config.yaml
n_head: 2
activation: "polyrelu"
rope_fraction: 0.5
tie_embeddings: true
Each number is 200 + 20 x the weight over its row's rms, rounded and kept within 0 to 999. Layers, rows and columns count from 0. The size before them is the row's rms in percent of the matrix's.

# layer 6 attention query, 256x256, rms 0.134, rows 102-156, columns 0-127
105,236,205,198,165,214,209,229,216,192,181,214,192,208,225,164,164,179,200,200,172,194,171,195,241,213,199,206,167,187,178,240,232,201,187,209,193,190,173,184,237,213,191,198,191,197,173,191,203,183,194,211,183,226,195,187,213,167,224,191,202,202,184,181,199,212,227,198,199,207,204,216,196,227,189,201,197,190,196,202,185,200,195,232,197,199,225,191,215,183,214,197,208,178,207,192,216,226,169,190,208,234,167,203,241,163,208,204,191,220,216,217,218,199,207,206,200,180,199,167,197,212,198,213,209,147,199,212,203
099,201,195,200,176,229,231,185,215,210,227,198,228,222,214,202,217,202,192,210,192,211,182,201,225,182,210,240,214,221,188,233,196,199,184,192,188,227,198,234,180,158,221,208,208,207,199,181,208,179,193,179,230,198,185,189,184,174,199,218,195,204,214,142,192,200,214,188,225,213,175,204,207,195,216,216,194,190,235,217,201,219,224,209,185,177,201,218,192,191,196,161,176,236,169,185,209,183,201,239,183,194,201,204,215,207,185,226,233,223,227,208,253,180,226,162,139,199,192,184,208,200,230,224,195,216,204,214,217
099,252,195,206,232,193,187,211,224,163,224,208,188,191,213,211,203,187,174,169,210,214,175,179,197,205,198,221,179,209,179,207,191,169,184,205,176,196,180,173,201,219,162,188,198,207,218,214,229,171,175,199,203,200,199,232,206,202,195,196,199,185,216,189,173,200,239,186,224,185,229,192,157,228,173,227,205,183,171,205,218,207,206,195,234,189,201,207,224,182,180,191,174,195,197,184,219,220,183,168,192,175,206,202,201,212,207,174,202,175,207,226,202,211,205,194,199,197,180,164,182,188,231,250,204,181,226,230,210
099,187,185,233,203,179,204,192,199,192,218,173,206,196,219,207,217,205,191,172,184,195,237,185,236,217,205,214,181,184,211,140,217,200,177,171,207,185,210,208,234,227,228,181,225,209,201,182,210,209,223,150,198,205,195,203,193,195,213,163,225,177,185,243,206,218,205,170,189,210,182,225,216,183,191,187,207,195,196,168,203,221,170,202,203,199,204,229,201,226,191,223,205,221,177,169,218,212,200,233,201,205,232,190,250,203,187,226,199,207,178,199,202,199,196,189,200,220,199,198,201,199,206,191,220,180,202,217,188
101,176,153,185,189,214,215,177,201,201,226,194,219,217,219,194,166,168,196,219,204,159,210,201,182,210,174,188,188,208,231,192,202,210,144,189,207,198,191,195,227,206,175,196,197,213,227,169,214,223,204,201,204,206,168,181,224,183,188,217,172,231,216,168,202,212,215,218,194,211,199,180,221,216,218,202,189,173,196,225,195,231,185,192,218,219,207,211,211,189,205,161,191,216,228,212,205,207,220,156,189,231,206,207,231,191,191,193,218,251,174,199,210,235,216,220,192,195,232,186,171,199,214,176,192,201,192,220,202
092,202,193,225,207,214,188,212,182,204,219,137,200,200,209,217,173,201,191,213,163,204,214,216,191,192,186,177,219,173,184,184,204,222,190,191,223,207,198,172,190,177,192,181,150,241,260,191,164,187,192,200,200,206,224,220,211,212,225,193,179,214,197,184,211,238,202,159,223,209,215,195,157,197,202,179,170,226,177,186,217,194,191,225,174,170,193,170,223,209,221,204,224,221,198,197,166,216,234,199,208,195,211,172,199,184,198,173,218,209,195,217,211,228,217,214,194,220,196,198,216,225,218,209,205,220,203,202,218
105,192,195,230,239,211,199,218,186,184,196,214,183,198,227,208,187,218,242,177,237,238,164,204,193,199,189,219,203,210,193,177,188,214,193,193,206,228,205,198,168,190,219,227,197,167,184,204,197,205,165,197,186,225,257,185,187,198,193,182,224,221,177,207,204,209,212,203,207,189,241,207,177,216,150,193,183,222,208,214,213,182,200,208,177,202,194,193,202,207,170,198,159,224,206,213,187,231,205,224,185,229,229,173,205,198,163,234,178,192,214,233,188,184,195,221,207,207,202,180,222,188,201,179,207,160,182,209,205
102,200,181,176,182,179,182,194,168,191,179,202,214,205,198,214,211,168,177,167,189,175,185,206,183,178,197,175,200,192,172,226,221,188,189,230,218,192,209,206,183,203,194,203,215,160,209,172,197,218,179,194,212,172,183,245,225,202,229,207,212,210,180,190,196,174,212,227,179,198,161,194,213,219,198,217,183,239,193,184,200,207,237,189,220,205,213,194,220,198,215,181,190,226,202,210,193,185,210,189,214,177,233,203,203,174,210,149,174,227,223,192,233,221,207,202,209,209,200,207,223,245,222,256,216,223,187,188,224
100,175,201,190,199,222,210,209,211,145,188,195,210,219,200,192,235,196,169,209,193,176,195,213,199,168,202,177,203,185,187,191,205,221,210,203,164,198,227,207,180,215,219,197,219,179,187,180,173,235,195,236,223,215,209,198,223,231,227,213,195,212,199,187,199,168,164,206,181,234,202,224,217,170,199,212,209,164,228,201,177,209,186,173,248,188,175,248,191,196,170,254,203,195,217,194,235,170,199,183,187,190,210,204,209,187,192,192,217,201,143,178,204,185,227,244,192,194,216,209,224,196,141,174,201,210,206,192,200
096,164,165,217,211,203,176,173,217,201,205,201,187,195,182,183,211,184,159,214,192,162,225,198,178,210,170,145,217,170,219,195,201,236,229,216,191,203,213,228,170,197,230,215,211,247,233,197,194,187,186,225,176,197,198,209,196,197,188,223,190,203,202,227,198,245,208,182,184,221,209,198,197,186,219,211,176,165,218,204,206,212,225,241,177,173,233,193,206,188,246,196,188,224,209,164,220,180,208,227,169,228,171,182,146,187,210,190,207,164,208,172,171,181,235,175,164,184,190,203,203,216,213,207,171,196,207,198,190
098,231,215,217,185,216,169,188,203,204,203,206,194,221,183,174,224,195,173,218,166,186,198,202,199,179,219,214,212,189,189,187,231,250,203,200,221,203,203,206,184,211,238,234,188,210,165,202,160,207,183,205,225,182,200,223,172,207,217,168,198,201,238,204,178,212,198,209,225,233,210,202,156,200,196,203,231,165,203,211,178,177,216,203,188,191,187,157,221,207,197,166,243,153,197,210,217,191,184,206,198,253,204,212,214,200,181,205,213,212,148,202,182,189,223,195,204,200,195,222,227,200,222,223,200,192,202,186,222
100,206,215,163,186,194,227,177,183,216,164,185,210,233,194,239,186,196,193,240,178,185,213,213,213,176,198,174,192,215,243,207,200,195,219,191,214,213,209,208,183,179,166,220,214,188,223,166,190,161,184,224,212,192,206,149,193,196,191,218,193,195,197,211,212,192,181,185,194,164,198,210,183,188,210,146,216,202,159,219,194,215,165,210,197,221,241,212,240,197,211,209,230,238,192,179,209,189,198,193,173,167,197,203,195,189,207,178,208,196,194,184,200,244,203,178,183,195,205,191,226,183,211,221,204,202,220,187,211
110,178,208,199,209,175,209,219,185,217,201,217,205,197,192,224,209,224,197,199,200,234,201,200,174,202,203,248,188,185,211,216,180,212,237,184,178,192,178,215,243,179,197,225,213,207,208,207,195,187,189,214,192,205,176,214,173,183,188,195,195,181,217,187,202,195,203,225,204,230,205,203,177,200,214,199,223,235,180,205,156,220,192,143,204,215,193,211,210,174,185,179,172,203,210,173,171,208,196,201,213,222,208,216,167,226,222,226,167,180,151,207,225,183,191,157,191,201,187,224,226,156,200,166,221,210,219,194,229
101,207,207,211,191,204,169,204,222,221,188,202,187,220,199,216,249,200,205,164,240,180,184,230,189,189,186,192,198,220,202,207,212,217,202,170,187,165,193,167,173,195,188,230,212,190,195,187,206,170,185,195,186,179,232,197,173,196,238,217,228,236,239,213,211,173,224,214,216,223,209,212,221,174,200,185,201,176,177,208,140,206,232,150,201,214,217,210,217,216,203,183,194,186,213,177,204,222,199,198,190,160,214,171,172,216,191,179,204,225,186,193,177,173,212,196,243,196,206,236,225,214,193,156,179,156,209,204,232
104,217,176,218,193,210,157,211,214,206,212,180,173,204,162,193,217,203,207,239,221,168,194,187,204,210,221,215,194,178,241,197,248,193,184,213,219,161,190,193,207,195,199,203,221,204,203,162,199,181,172,192,175,216,199,221,197,175,198,177,215,202,231,206,245,199,202,142,210,175,218,211,164,207,190,189,200,223,239,194,202,200,242,211,179,168,230,223,200,197,194,212,189,192,193,172,237,207,180,199,163,188,202,221,215,164,193,208,196,206,194,202,182,205,251,230,221,219,200,158,201,200,223,188,210,213,216,188,214
102,188,240,193,190,190,204,184,194,208,232,210,230,219,160,199,243,173,180,215,192,209,178,189,178,220,210,228,173,187,234,213,198,209,236,189,192,187,194,208,206,198,196,193,212,233,186,198,235,178,174,255,189,247,188,196,248,214,195,167,193,213,194,167,235,196,247,232,209,225,174,199,191,187,222,213,237,182,201,224,215,223,228,197,210,185,206,220,188,183,155,170,167,201,191,186,205,202,207,182,149,193,198,171,224,215,232,181,192,180,187,231,223,203,212,188,196,164,191,191,211,196,181,183,159,229,228,172,228
087,176,175,205,202,219,196,175,207,178,191,189,226,217,246,216,200,193,167,188,161,217,191,192,219,203,207,209,221,215,201,177,215,206,235,184,197,171,183,241,176,229,188,246,236,214,180,218,208,208,214,183,196,209,212,211,162,196,162,189,199,196,192,201,180,207,210,180,205,180,205,207,240,212,204,220,212,191,189,220,241,173,206,210,174,225,194,193,208,205,211,197,218,223,162,199,209,224,117,209,214,192,233,160,178,223,214,213,214,195,212,213,241,199,186,198,195,210,218,174,200,211,239,186,184,204,216,169,233
095,213,163,165,187,176,210,199,194,168,204,208,203,181,197,221,186,217,217,198,214,156,163,159,229,218,162,202,207,222,214,187,193,154,204,192,197,201,217,179,236,201,210,189,197,226,165,229,195,220,175,183,222,184,231,184,217,196,190,187,229,193,224,214,212,202,221,196,193,216,190,228,220,215,196,207,222,181,227,205,198,220,201,188,210,203,205,206,187,202,203,162,220,179,204,179,212,196,176,186,220,217,198,199,214,195,186,209,213,214,153,222,209,184,175,208,175,199,211,214,192,214,199,235,228,197,202,179,157
095,218,202,200,215,189,226,246,205,215,193,189,186,190,190,220,229,195,208,217,157,171,220,200,221,218,210,187,240,196,231,198,197,195,198,210,201,219,175,211,196,200,213,185,205,197,189,195,195,190,198,168,170,182,217,166,209,234,223,203,198,221,187,214,208,241,179,206,198,202,201,204,200,216,189,194,210,212,222,218,206,205,225,179,200,162,206,195,179,192,181,198,191,202,205,181,187,215,234,231,169,187,176,161,255,226,199,197,228,196,172,179,171,245,201,228,204,191,228,187,137,187,196,195,229,192,189,207,203
098,199,178,197,228,203,218,191,219,162,206,196,167,177,169,181,218,224,172,193,192,203,167,206,206,179,199,165,219,197,191,191,215,175,198,211,188,219,225,217,230,208,211,169,186,168,225,209,200,233,215,201,181,185,190,203,181,199,162,194,198,208,198,230,192,173,206,204,199,177,204,214,232,209,202,175,236,198,195,208,213,220,246,194,181,185,241,183,219,207,200,174,236,197,198,213,202,198,195,207,216,160,218,195,228,188,201,200,206,213,207,217,224,211,161,186,190,194,197,169,165,204,194,194,194,188,182,177,218
088,237,210,159,205,217,191,236,233,210,186,202,221,187,181,189,205,216,212,185,186,195,202,205,216,197,195,201,177,210,181,197,225,168,149,214,256,208,184,164,217,205,197,190,181,184,187,233,183,194,210,177,182,199,202,222,188,199,189,216,209,242,184,196,185,209,211,167,208,212,210,177,215,205,144,233,213,218,203,179,219,155,210,212,213,192,199,198,229,220,208,188,208,174,200,242,168,192,234,213,221,228,218,171,171,184,195,221,221,220,212,186,185,211,263,194,213,157,190,182,207,235,198,211,155,172,235,177,227
092,203,223,242,189,212,184,191,206,172,177,198,167,203,215,229,213,179,190,216,207,221,222,191,235,176,241,158,186,185,205,203,169,170,173,208,184,214,204,208,194,216,220,218,185,181,203,180,204,212,226,230,219,226,231,185,223,169,163,205,181,175,248,195,224,206,159,212,192,181,234,191,152,182,166,219,205,189,212,213,197,217,197,206,191,188,205,205,211,214,221,198,219,175,236,186,206,208,206,232,212,188,199,164,156,161,224,150,224,187,201,178,204,226,211,218,188,210,226,181,192,188,187,181,215,177,210,196,206
097,199,199,213,175,187,197,196,213,184,178,214,183,184,184,191,196,212,210,200,190,209,190,219,154,201,221,165,205,192,152,228,199,207,191,196,213,219,201,207,219,207,246,189,183,220,171,201,211,204,213,223,205,155,183,191,201,161,154,165,171,198,173,250,163,217,193,190,211,216,206,206,200,212,178,194,169,195,213,219,217,196,190,177,164,177,227,191,186,207,213,182,218,190,172,180,211,193,186,248,209,187,239,224,195,199,206,220,201,203,200,217,181,197,183,230,191,195,211,208,185,207,174,214,208,204,200,184,205
091,224,178,193,190,198,243,189,214,221,200,187,187,194,221,174,203,220,212,174,187,197,191,209,205,159,182,199,225,186,158,201,164,181,170,227,201,190,181,176,206,219,221,172,170,175,154,193,221,202,201,238,219,193,212,191,160,191,166,205,207,196,212,214,238,185,209,191,213,221,234,171,218,199,144,212,204,202,229,216,175,201,229,194,203,207,202,211,229,220,178,232,180,216,209,236,215,235,191,179,221,187,186,217,215,201,192,199,195,183,241,182,200,210,154,181,216,166,183,185,214,206,197,172,208,176,213,193,217
090,189,222,216,215,193,199,156,219,204,193,219,212,199,225,204,194,190,152,199,204,210,214,232,201,160,201,212,204,167,179,244,172,199,164,183,172,228,192,175,174,185,209,209,210,167,195,210,203,173,193,184,241,210,190,204,177,184,201,235,190,218,192,203,173,238,187,194,195,202,207,204,201,202,230,168,188,201,224,210,234,190,200,170,188,195,206,180,206,208,246,218,179,201,186,170,199,202,187,205,224,167,186,218,202,227,208,174,189,188,210,204,165,234,217,255,204,192,201,206,178,215,234,193,207,201,184,212,209
098,212,194,181,195,226,224,179,214,195,220,188,182,200,230,173,186,175,184,224,178,199,219,202,206,235,228,168,227,199,212,189,203,221,170,209,198,221,218,204,222,217,220,178,178,206,203,211,200,231,183,184,210,231,207,208,177,238,191,190,191,199,179,201,234,198,198,198,195,227,189,170,220,212,193,212,193,203,221,210,242,192,179,198,169,163,219,200,186,190,195,197,201,170,214,164,184,216,207,156,208,205,214,193,225,217,200,185,226,199,188,204,180,195,210,199,209,173,166,189,179,187,204,205,193,185,186,172,210
066,218,219,204,202,205,155,215,188,194,190,201,200,205,209,206,226,188,146,190,191,226,202,236,211,192,208,191,181,200,175,205,200,177,193,197,191,164,192,208,212,162,207,180,192,204,177,211,232,148,217,205,218,160,222,199,193,205,211,171,205,208,193,193,190,185,170,197,202,244,164,219,169,194,182,181,199,224,215,166,200,211,203,223,197,160,193,230,216,189,195,192,191,199,215,179,196,174,222,161,193,244,217,196,196,181,212,209,230,207,205,181,172,200,199,229,186,190,219,217,219,178,188,222,211,210,189,186,219
053,216,179,176,200,189,211,209,226,220,190,232,214,226,170,228,169,212,165,216,214,169,224,179,221,175,221,199,183,167,182,210,201,244,183,175,195,185,163,190,218,198,212,199,208,177,211,219,213,217,199,232,207,197,218,196,220,158,177,231,199,247,185,204,199,185,203,188,170,200,190,174,214,191,205,214,187,187,178,186,216,154,182,257,178,191,212,217,198,191,190,223,206,181,205,192,208,175,203,214,189,184,200,204,214,203,238,205,210,230,176,202,175,215,213,245,187,189,203,193,204,186,195,233,217,198,179,201,150
057,221,192,185,237,184,182,228,188,185,226,238,206,196,217,193,223,152,169,223,180,202,209,218,199,189,204,175,211,219,192,199,170,164,195,213,198,212,181,213,203,177,188,183,184,208,195,209,199,151,239,198,195,159,209,220,184,198,212,179,205,196,182,224,169,192,172,206,181,250,179,208,177,211,153,186,182,212,198,185,219,185,184,189,166,188,211,247,210,206,209,191,193,192,232,198,185,174,225,159,207,258,207,199,172,174,192,200,202,205,201,199,182,206,186,197,209,170,202,174,204,193,207,209,208,186,214,179,236
056,177,200,235,205,198,217,203,180,194,225,181,226,223,217,202,182,198,198,184,200,195,178,218,198,194,169,198,211,223,192,215,211,195,174,187,217,182,213,251,238,178,181,160,179,147,156,200,227,167,199,222,188,197,211,190,174,195,182,197,195,182,208,175,175,203,182,222,221,230,233,241,198,176,193,188,205,206,209,197,209,183,216,203,176,158,193,170,184,212,204,215,198,180,224,208,191,203,222,172,201,248,225,211,192,197,212,219,187,209,222,206,198,188,208,191,203,188,195,171,201,194,205,209,189,208,228,184,207
051,209,209,158,194,256,179,202,180,177,146,217,188,229,209,176,173,197,175,212,181,219,206,215,229,174,225,180,160,175,214,210,242,222,205,200,205,196,166,190,216,224,189,194,216,201,191,220,181,176,206,193,195,221,176,218,228,188,237,242,207,206,193,192,209,221,207,174,219,173,197,232,218,192,215,200,208,253,163,169,196,199,204,211,222,215,227,216,200,174,211,218,206,203,185,212,189,199,182,181,196,172,174,174,213,190,229,189,232,226,213,175,206,192,227,217,172,205,200,232,178,209,185,201,206,206,240,223,200
067,221,191,190,204,202,186,159,214,215,209,204,194,167,216,185,203,212,211,208,192,185,219,160,185,217,226,199,217,170,211,188,185,216,205,186,210,240,197,194,182,214,178,220,239,198,225,159,199,242,201,177,175,225,142,210,198,207,188,214,199,208,194,217,232,211,251,189,203,165,229,191,216,222,241,204,188,169,182,210,217,173,201,195,194,239,189,198,211,221,188,173,184,196,195,217,207,210,166,222,198,148,189,228,182,204,207,187,207,188,164,203,210,239,184,170,214,215,191,209,181,186,203,192,191,182,175,208,181
065,196,222,198,226,227,158,249,180,179,194,207,188,222,243,168,236,158,196,183,209,235,197,193,175,190,195,169,184,176,200,207,191,202,229,212,162,212,185,198,188,155,177,180,205,193,203,199,201,141,220,205,165,178,179,184,191,227,233,191,200,209,173,196,197,228,203,167,208,174,150,193,242,201,186,186,191,212,220,174,200,204,189,206,215,212,227,227,212,200,213,161,181,212,212,201,178,167,181,177,201,207,187,183,200,179,184,218,205,213,211,199,186,246,215,244,179,162,226,213,204,186,176,226,197,196,229,193,217
060,199,224,210,174,249,181,196,212,168,177,196,192,217,207,185,203,219,191,218,209,186,207,195,210,216,221,218,183,153,199,210,225,242,202,174,175,194,192,161,180,223,189,230,218,211,218,187,171,221,208,194,209,244,187,173,201,182,182,216,234,193,179,211,228,211,234,184,189,158,205,192,222,211,242,213,211,196,190,210,200,185,192,198,213,209,210,197,199,185,224,189,230,199,156,219,209,222,151,234,207,154,156,228,199,243,193,198,205,220,202,183,168,237,213,191,176,222,171,221,180,202,187,196,213,195,196,232,198
056,193,171,195,182,164,210,190,186,202,239,195,217,187,186,204,206,209,165,206,183,215,189,224,220,219,211,215,223,230,190,201,209,158,198,221,195,176,216,208,204,201,196,214,182,167,229,206,197,204,180,206,202,171,247,228,202,222,179,176,194,195,217,190,191,150,166,241,222,209,211,197,151,181,180,192,219,232,207,213,205,215,189,187,210,189,201,181,192,178,185,227,168,213,256,193,216,189,228,220,203,213,215,184,220,190,185,252,204,185,202,204,216,172,167,195,209,209,218,176,209,184,201,199,198,181,188,172,220
055,192,221,221,214,233,189,214,211,230,186,212,205,189,212,169,187,195,200,183,213,202,223,205,212,182,212,178,164,185,189,209,206,215,226,215,196,183,201,200,185,168,207,174,166,218,186,198,195,176,209,215,185,170,181,190,202,214,250,188,187,156,196,209,219,227,204,192,214,226,144,222,212,195,218,192,184,250,193,175,196,200,206,205,190,194,211,221,229,181,224,186,192,204,181,185,201,165,215,179,195,199,186,176,209,179,214,212,214,204,224,220,187,181,231,231,176,161,192,219,216,152,208,221,202,227,249,159,177
053,179,215,234,235,211,185,222,202,212,166,174,154,227,202,171,199,213,236,199,223,207,189,190,193,185,204,207,174,187,196,183,189,214,160,223,181,196,217,215,216,177,221,191,208,222,200,200,202,199,195,232,208,249,181,146,200,189,204,203,214,211,220,225,226,216,234,195,190,196,196,242,255,195,205,214,193,191,196,205,173,187,205,193,206,167,210,180,172,206,214,193,205,222,190,204,220,227,179,214,213,214,196,207,187,221,204,188,220,196,181,199,217,221,206,158,187,196,190,220,175,206,204,171,175,226,206,213,205
052,197,192,203,222,169,229,189,205,193,274,232,211,195,189,209,203,202,222,174,196,192,186,223,193,212,173,201,258,239,199,194,199,200,187,181,212,196,202,191,201,194,157,208,228,199,198,186,209,211,212,146,209,243,188,207,196,202,189,175,182,198,222,184,203,199,191,212,197,229,204,186,186,200,189,177,216,167,211,209,211,221,190,189,203,209,170,165,193,213,193,222,210,197,261,187,230,209,200,204,198,192,185,197,142,218,189,193,194,211,226,168,218,193,167,169,210,189,193,156,214,213,206,169,175,203,177,218,222
051,219,195,173,201,176,188,181,204,240,169,216,183,189,192,193,197,164,217,204,172,182,184,154,182,199,227,182,222,180,191,166,153,176,211,190,195,233,203,172,190,226,198,219,225,205,199,203,194,232,188,182,201,217,175,236,228,205,206,196,176,226,178,173,196,197,218,217,213,204,214,172,200,203,241,201,172,171,208,218,208,196,217,202,163,191,191,245,216,223,202,187,168,243,178,210,200,211,226,156,198,196,201,201,194,177,161,196,194,156,205,216,213,199,193,173,203,206,208,194,212,219,231,217,197,204,175,190,187
066,196,184,213,238,186,186,182,183,202,215,197,202,212,200,191,227,208,180,172,191,212,227,230,204,149,196,189,197,232,196,164,213,153,210,216,218,149,216,179,169,177,238,177,198,210,187,209,197,184,191,218,219,189,224,180,191,211,225,183,174,210,205,191,190,198,192,197,224,221,164,219,195,192,180,208,198,218,247,179,212,236,199,195,213,200,203,209,186,191,200,188,173,175,196,192,197,176,220,169,223,248,222,182,203,194,236,239,192,205,173,225,182,199,203,220,193,208,199,165,212,159,211,199,181,224,189,194,247
051,193,180,208,219,189,199,206,192,220,228,166,221,176,206,219,203,166,207,187,181,187,220,245,213,217,189,169,209,210,187,169,222,165,221,211,176,203,213,204,199,169,189,205,195,194,191,208,170,187,210,201,194,201,240,217,216,245,238,199,188,153,221,184,195,199,170,229,223,202,185,192,168,202,190,179,187,226,236,172,187,258,190,215,225,172,204,197,232,205,188,197,198,191,198,183,192,200,232,198,193,213,210,178,213,186,182,213,191,191,187,206,217,190,204,230,214,209,217,208,215,178,202,233,175,222,182,194,218
066,196,232,213,215,205,164,260,189,217,183,177,200,209,221,195,210,188,217,190,198,208,159,197,237,191,217,225,173,202,199,185,201,195,187,213,178,190,214,207,186,149,222,164,200,238,191,190,207,180,194,193,205,208,211,168,162,194,242,228,199,189,181,210,195,220,215,162,186,204,167,245,237,225,178,186,194,168,218,190,181,198,207,200,204,193,206,207,201,198,214,191,218,186,178,227,215,230,191,209,207,242,215,203,198,174,213,176,199,198,226,182,163,196,197,178,178,155,204,237,216,183,195,210,212,198,204,210,183
057,222,188,179,193,200,192,200,229,213,218,232,224,201,205,222,227,190,188,165,203,181,183,163,201,208,234,210,245,172,199,230,183,217,200,175,200,204,180,222,213,211,200,206,207,204,230,197,186,190,215,197,212,175,181,216,203,221,164,171,181,189,189,203,205,163,194,235,182,205,192,175,176,173,216,198,181,190,173,199,228,169,204,190,194,195,190,178,217,186,212,210,193,200,247,194,177,180,211,182,197,211,211,205,161,166,184,210,219,212,193,195,194,182,234,177,196,196,216,170,223,209,202,213,225,196,204,177,196
052,185,190,172,164,214,253,195,241,217,202,236,204,168,178,200,209,246,170,207,215,208,199,163,230,204,191,195,198,184,220,202,242,221,233,198,198,192,189,174,199,220,238,209,190,220,234,200,172,241,187,213,200,176,190,188,213,209,174,218,189,204,190,207,216,196,211,187,184,205,173,206,186,213,238,215,171,155,190,173,221,183,214,174,187,198,218,211,203,207,211,206,186,221,134,173,205,223,174,209,158,187,220,210,181,214,201,203,219,195,208,225,193,176,214,184,191,200,180,197,194,199,212,185,214,205,192,177,188
058,222,200,188,169,186,218,212,179,183,197,228,228,199,192,231,174,195,203,197,212,179,191,182,201,214,218,204,234,188,205,226,191,246,174,161,179,247,157,198,234,239,195,185,203,185,224,205,211,220,221,180,205,226,214,223,194,164,175,185,198,209,176,186,168,189,187,224,203,181,264,195,196,186,219,202,218,166,177,196,195,177,208,199,203,198,198,167,210,208,171,212,196,216,197,180,206,201,203,208,200,148,175,206,189,202,154,208,190,206,214,215,221,208,170,188,221,189,207,221,195,244,194,223,201,174,185,194,193
052,183,175,209,179,188,215,140,187,218,198,196,199,201,170,205,198,216,186,211,202,196,213,194,200,202,181,176,213,218,216,149,221,177,216,215,201,189,240,175,169,200,230,230,213,239,227,194,186,207,186,227,235,215,221,179,210,206,212,203,181,205,238,199,189,183,190,210,195,176,211,169,164,179,222,188,205,232,215,230,187,245,206,163,204,189,190,224,213,189,202,192,166,191,179,187,205,220,190,210,194,188,203,171,193,205,204,192,185,168,176,232,207,210,202,219,183,229,182,185,197,187,218,185,173,208,193,218,206
062,217,211,175,201,206,195,183,212,181,181,196,178,189,192,234,150,200,213,194,211,211,192,186,189,212,196,182,171,216,165,199,192,204,183,192,188,230,171,189,204,192,211,203,198,206,204,180,194,234,225,194,171,242,189,170,179,187,185,211,221,191,216,194,213,202,247,235,219,180,211,243,208,174,244,236,202,186,159,205,202,210,201,219,192,176,220,178,173,216,203,213,217,200,182,215,204,192,185,219,215,173,167,215,192,229,194,189,200,200,189,225,214,241,191,203,213,181,175,221,209,206,179,175,177,208,209,219,199
058,213,177,174,165,218,218,193,215,210,212,220,206,198,152,229,182,226,193,241,210,155,218,195,188,224,223,216,257,211,189,218,214,225,205,189,239,226,217,195,220,222,174,206,217,212,212,217,184,216,211,152,191,194,209,231,208,176,193,201,173,222,175,165,201,150,204,191,178,169,229,163,158,179,176,208,218,166,185,201,191,201,225,211,205,216,206,194,206,223,198,171,209,184,205,203,197,211,204,192,227,176,184,206,212,183,208,182,226,200,194,191,181,199,194,195,180,241,185,190,209,190,174,205,227,196,203,188,180
064,201,196,195,244,197,199,208,205,181,226,216,181,213,222,186,196,135,228,183,204,236,186,161,212,203,196,174,177,168,198,212,153,182,210,186,185,231,157,245,188,193,187,186,232,169,200,222,215,173,207,187,203,197,199,213,177,169,224,215,210,194,205,223,212,226,183,233,217,187,185,219,223,228,206,191,227,222,189,190,202,191,186,202,224,181,220,183,201,188,192,207,208,203,206,202,176,177,189,204,189,178,180,197,178,172,197,203,204,199,183,188,191,212,202,175,214,145,242,214,197,257,181,211,190,170,230,223,196
065,220,174,216,204,247,185,217,194,217,150,185,158,214,162,214,203,210,182,205,221,190,207,177,199,184,242,223,209,180,203,197,214,220,199,212,200,210,192,189,196,191,198,174,179,236,209,194,185,180,214,199,214,215,182,190,161,190,205,205,196,182,201,229,203,172,230,188,186,211,178,219,188,224,192,195,214,183,176,191,182,182,216,181,192,211,205,201,175,199,217,189,228,210,197,201,209,244,158,207,210,204,205,201,196,194,211,198,193,204,180,188,174,220,243,166,202,176,183,215,197,167,225,213,206,229,206,244,222
059,202,208,243,201,243,220,218,196,233,187,202,180,185,224,197,188,203,225,181,166,238,181,156,214,175,211,194,203,173,153,236,208,239,172,179,202,203,165,232,180,178,191,193,202,196,200,198,195,182,195,232,180,196,181,219,184,179,194,218,185,205,210,226,215,224,173,200,196,213,178,227,209,212,214,199,169,197,199,187,221,164,201,214,196,187,236,208,209,175,238,207,226,218,174,194,163,176,216,180,206,178,199,208,176,217,211,198,206,224,205,188,195,199,222,231,202,155,198,238,223,229,200,227,210,217,237,241,183
063,220,197,210,177,191,212,195,196,197,186,204,190,207,178,211,154,214,236,208,193,200,169,202,204,211,199,174,201,221,184,203,219,250,225,156,196,207,198,193,213,186,192,205,199,195,211,158,182,228,175,186,186,229,183,164,183,178,196,194,232,198,214,216,215,193,210,190,199,192,222,234,230,195,221,216,199,183,166,243,213,221,202,193,179,176,199,208,187,224,210,209,215,230,138,185,209,240,190,229,190,217,179,215,193,247,169,171,179,209,229,188,201,214,177,206,195,216,206,251,203,220,171,200,209,202,199,201,219
051,191,181,197,235,205,204,206,178,196,219,204,205,198,222,227,228,194,202,197,187,203,205,162,231,161,195,163,229,221,207,230,178,165,187,185,196,235,186,175,173,209,200,209,233,211,168,194,225,193,163,217,211,195,192,225,215,158,201,199,198,234,221,195,198,229,186,243,192,217,183,164,198,231,188,184,201,219,191,173,235,197,204,209,188,155,187,187,203,231,185,205,227,204,215,213,198,178,211,196,212,185,202,213,183,205,185,208,188,199,203,227,189,178,184,182,223,187,210,201,197,230,236,228,196,185,199,175,162
064,234,194,194,210,215,220,236,207,194,191,220,185,188,207,217,195,186,241,224,180,179,173,185,218,224,215,178,214,197,193,216,185,211,197,187,190,211,175,201,198,198,196,181,215,150,210,197,209,226,205,160,183,190,186,232,175,165,196,174,213,196,158,206,194,190,182,214,195,212,217,214,205,208,226,203,170,132,168,210,215,192,228,205,159,193,202,184,209,197,199,211,234,224,154,192,183,204,208,222,176,166,162,188,183,189,181,214,189,216,212,179,213,171,204,183,230,179,205,240,210,248,178,218,211,189,208,190,176
058,192,198,228,176,174,184,180,208,206,203,161,191,207,169,216,211,231,154,182,206,188,214,211,177,209,197,226,194,217,165,203,259,226,214,201,212,225,228,178,238,208,213,197,179,219,221,208,155,205,208,204,219,221,234,174,209,240,192,216,210,210,193,189,198,152,212,176,223,177,266,184,196,169,166,215,229,217,189,224,167,212,202,193,200,204,178,215,188,215,186,205,216,200,200,175,201,220,187,203,207,227,197,194,214,250,200,220,193,186,204,189,230,205,207,222,182,221,160,204,195,187,193,171,192,215,185,213,229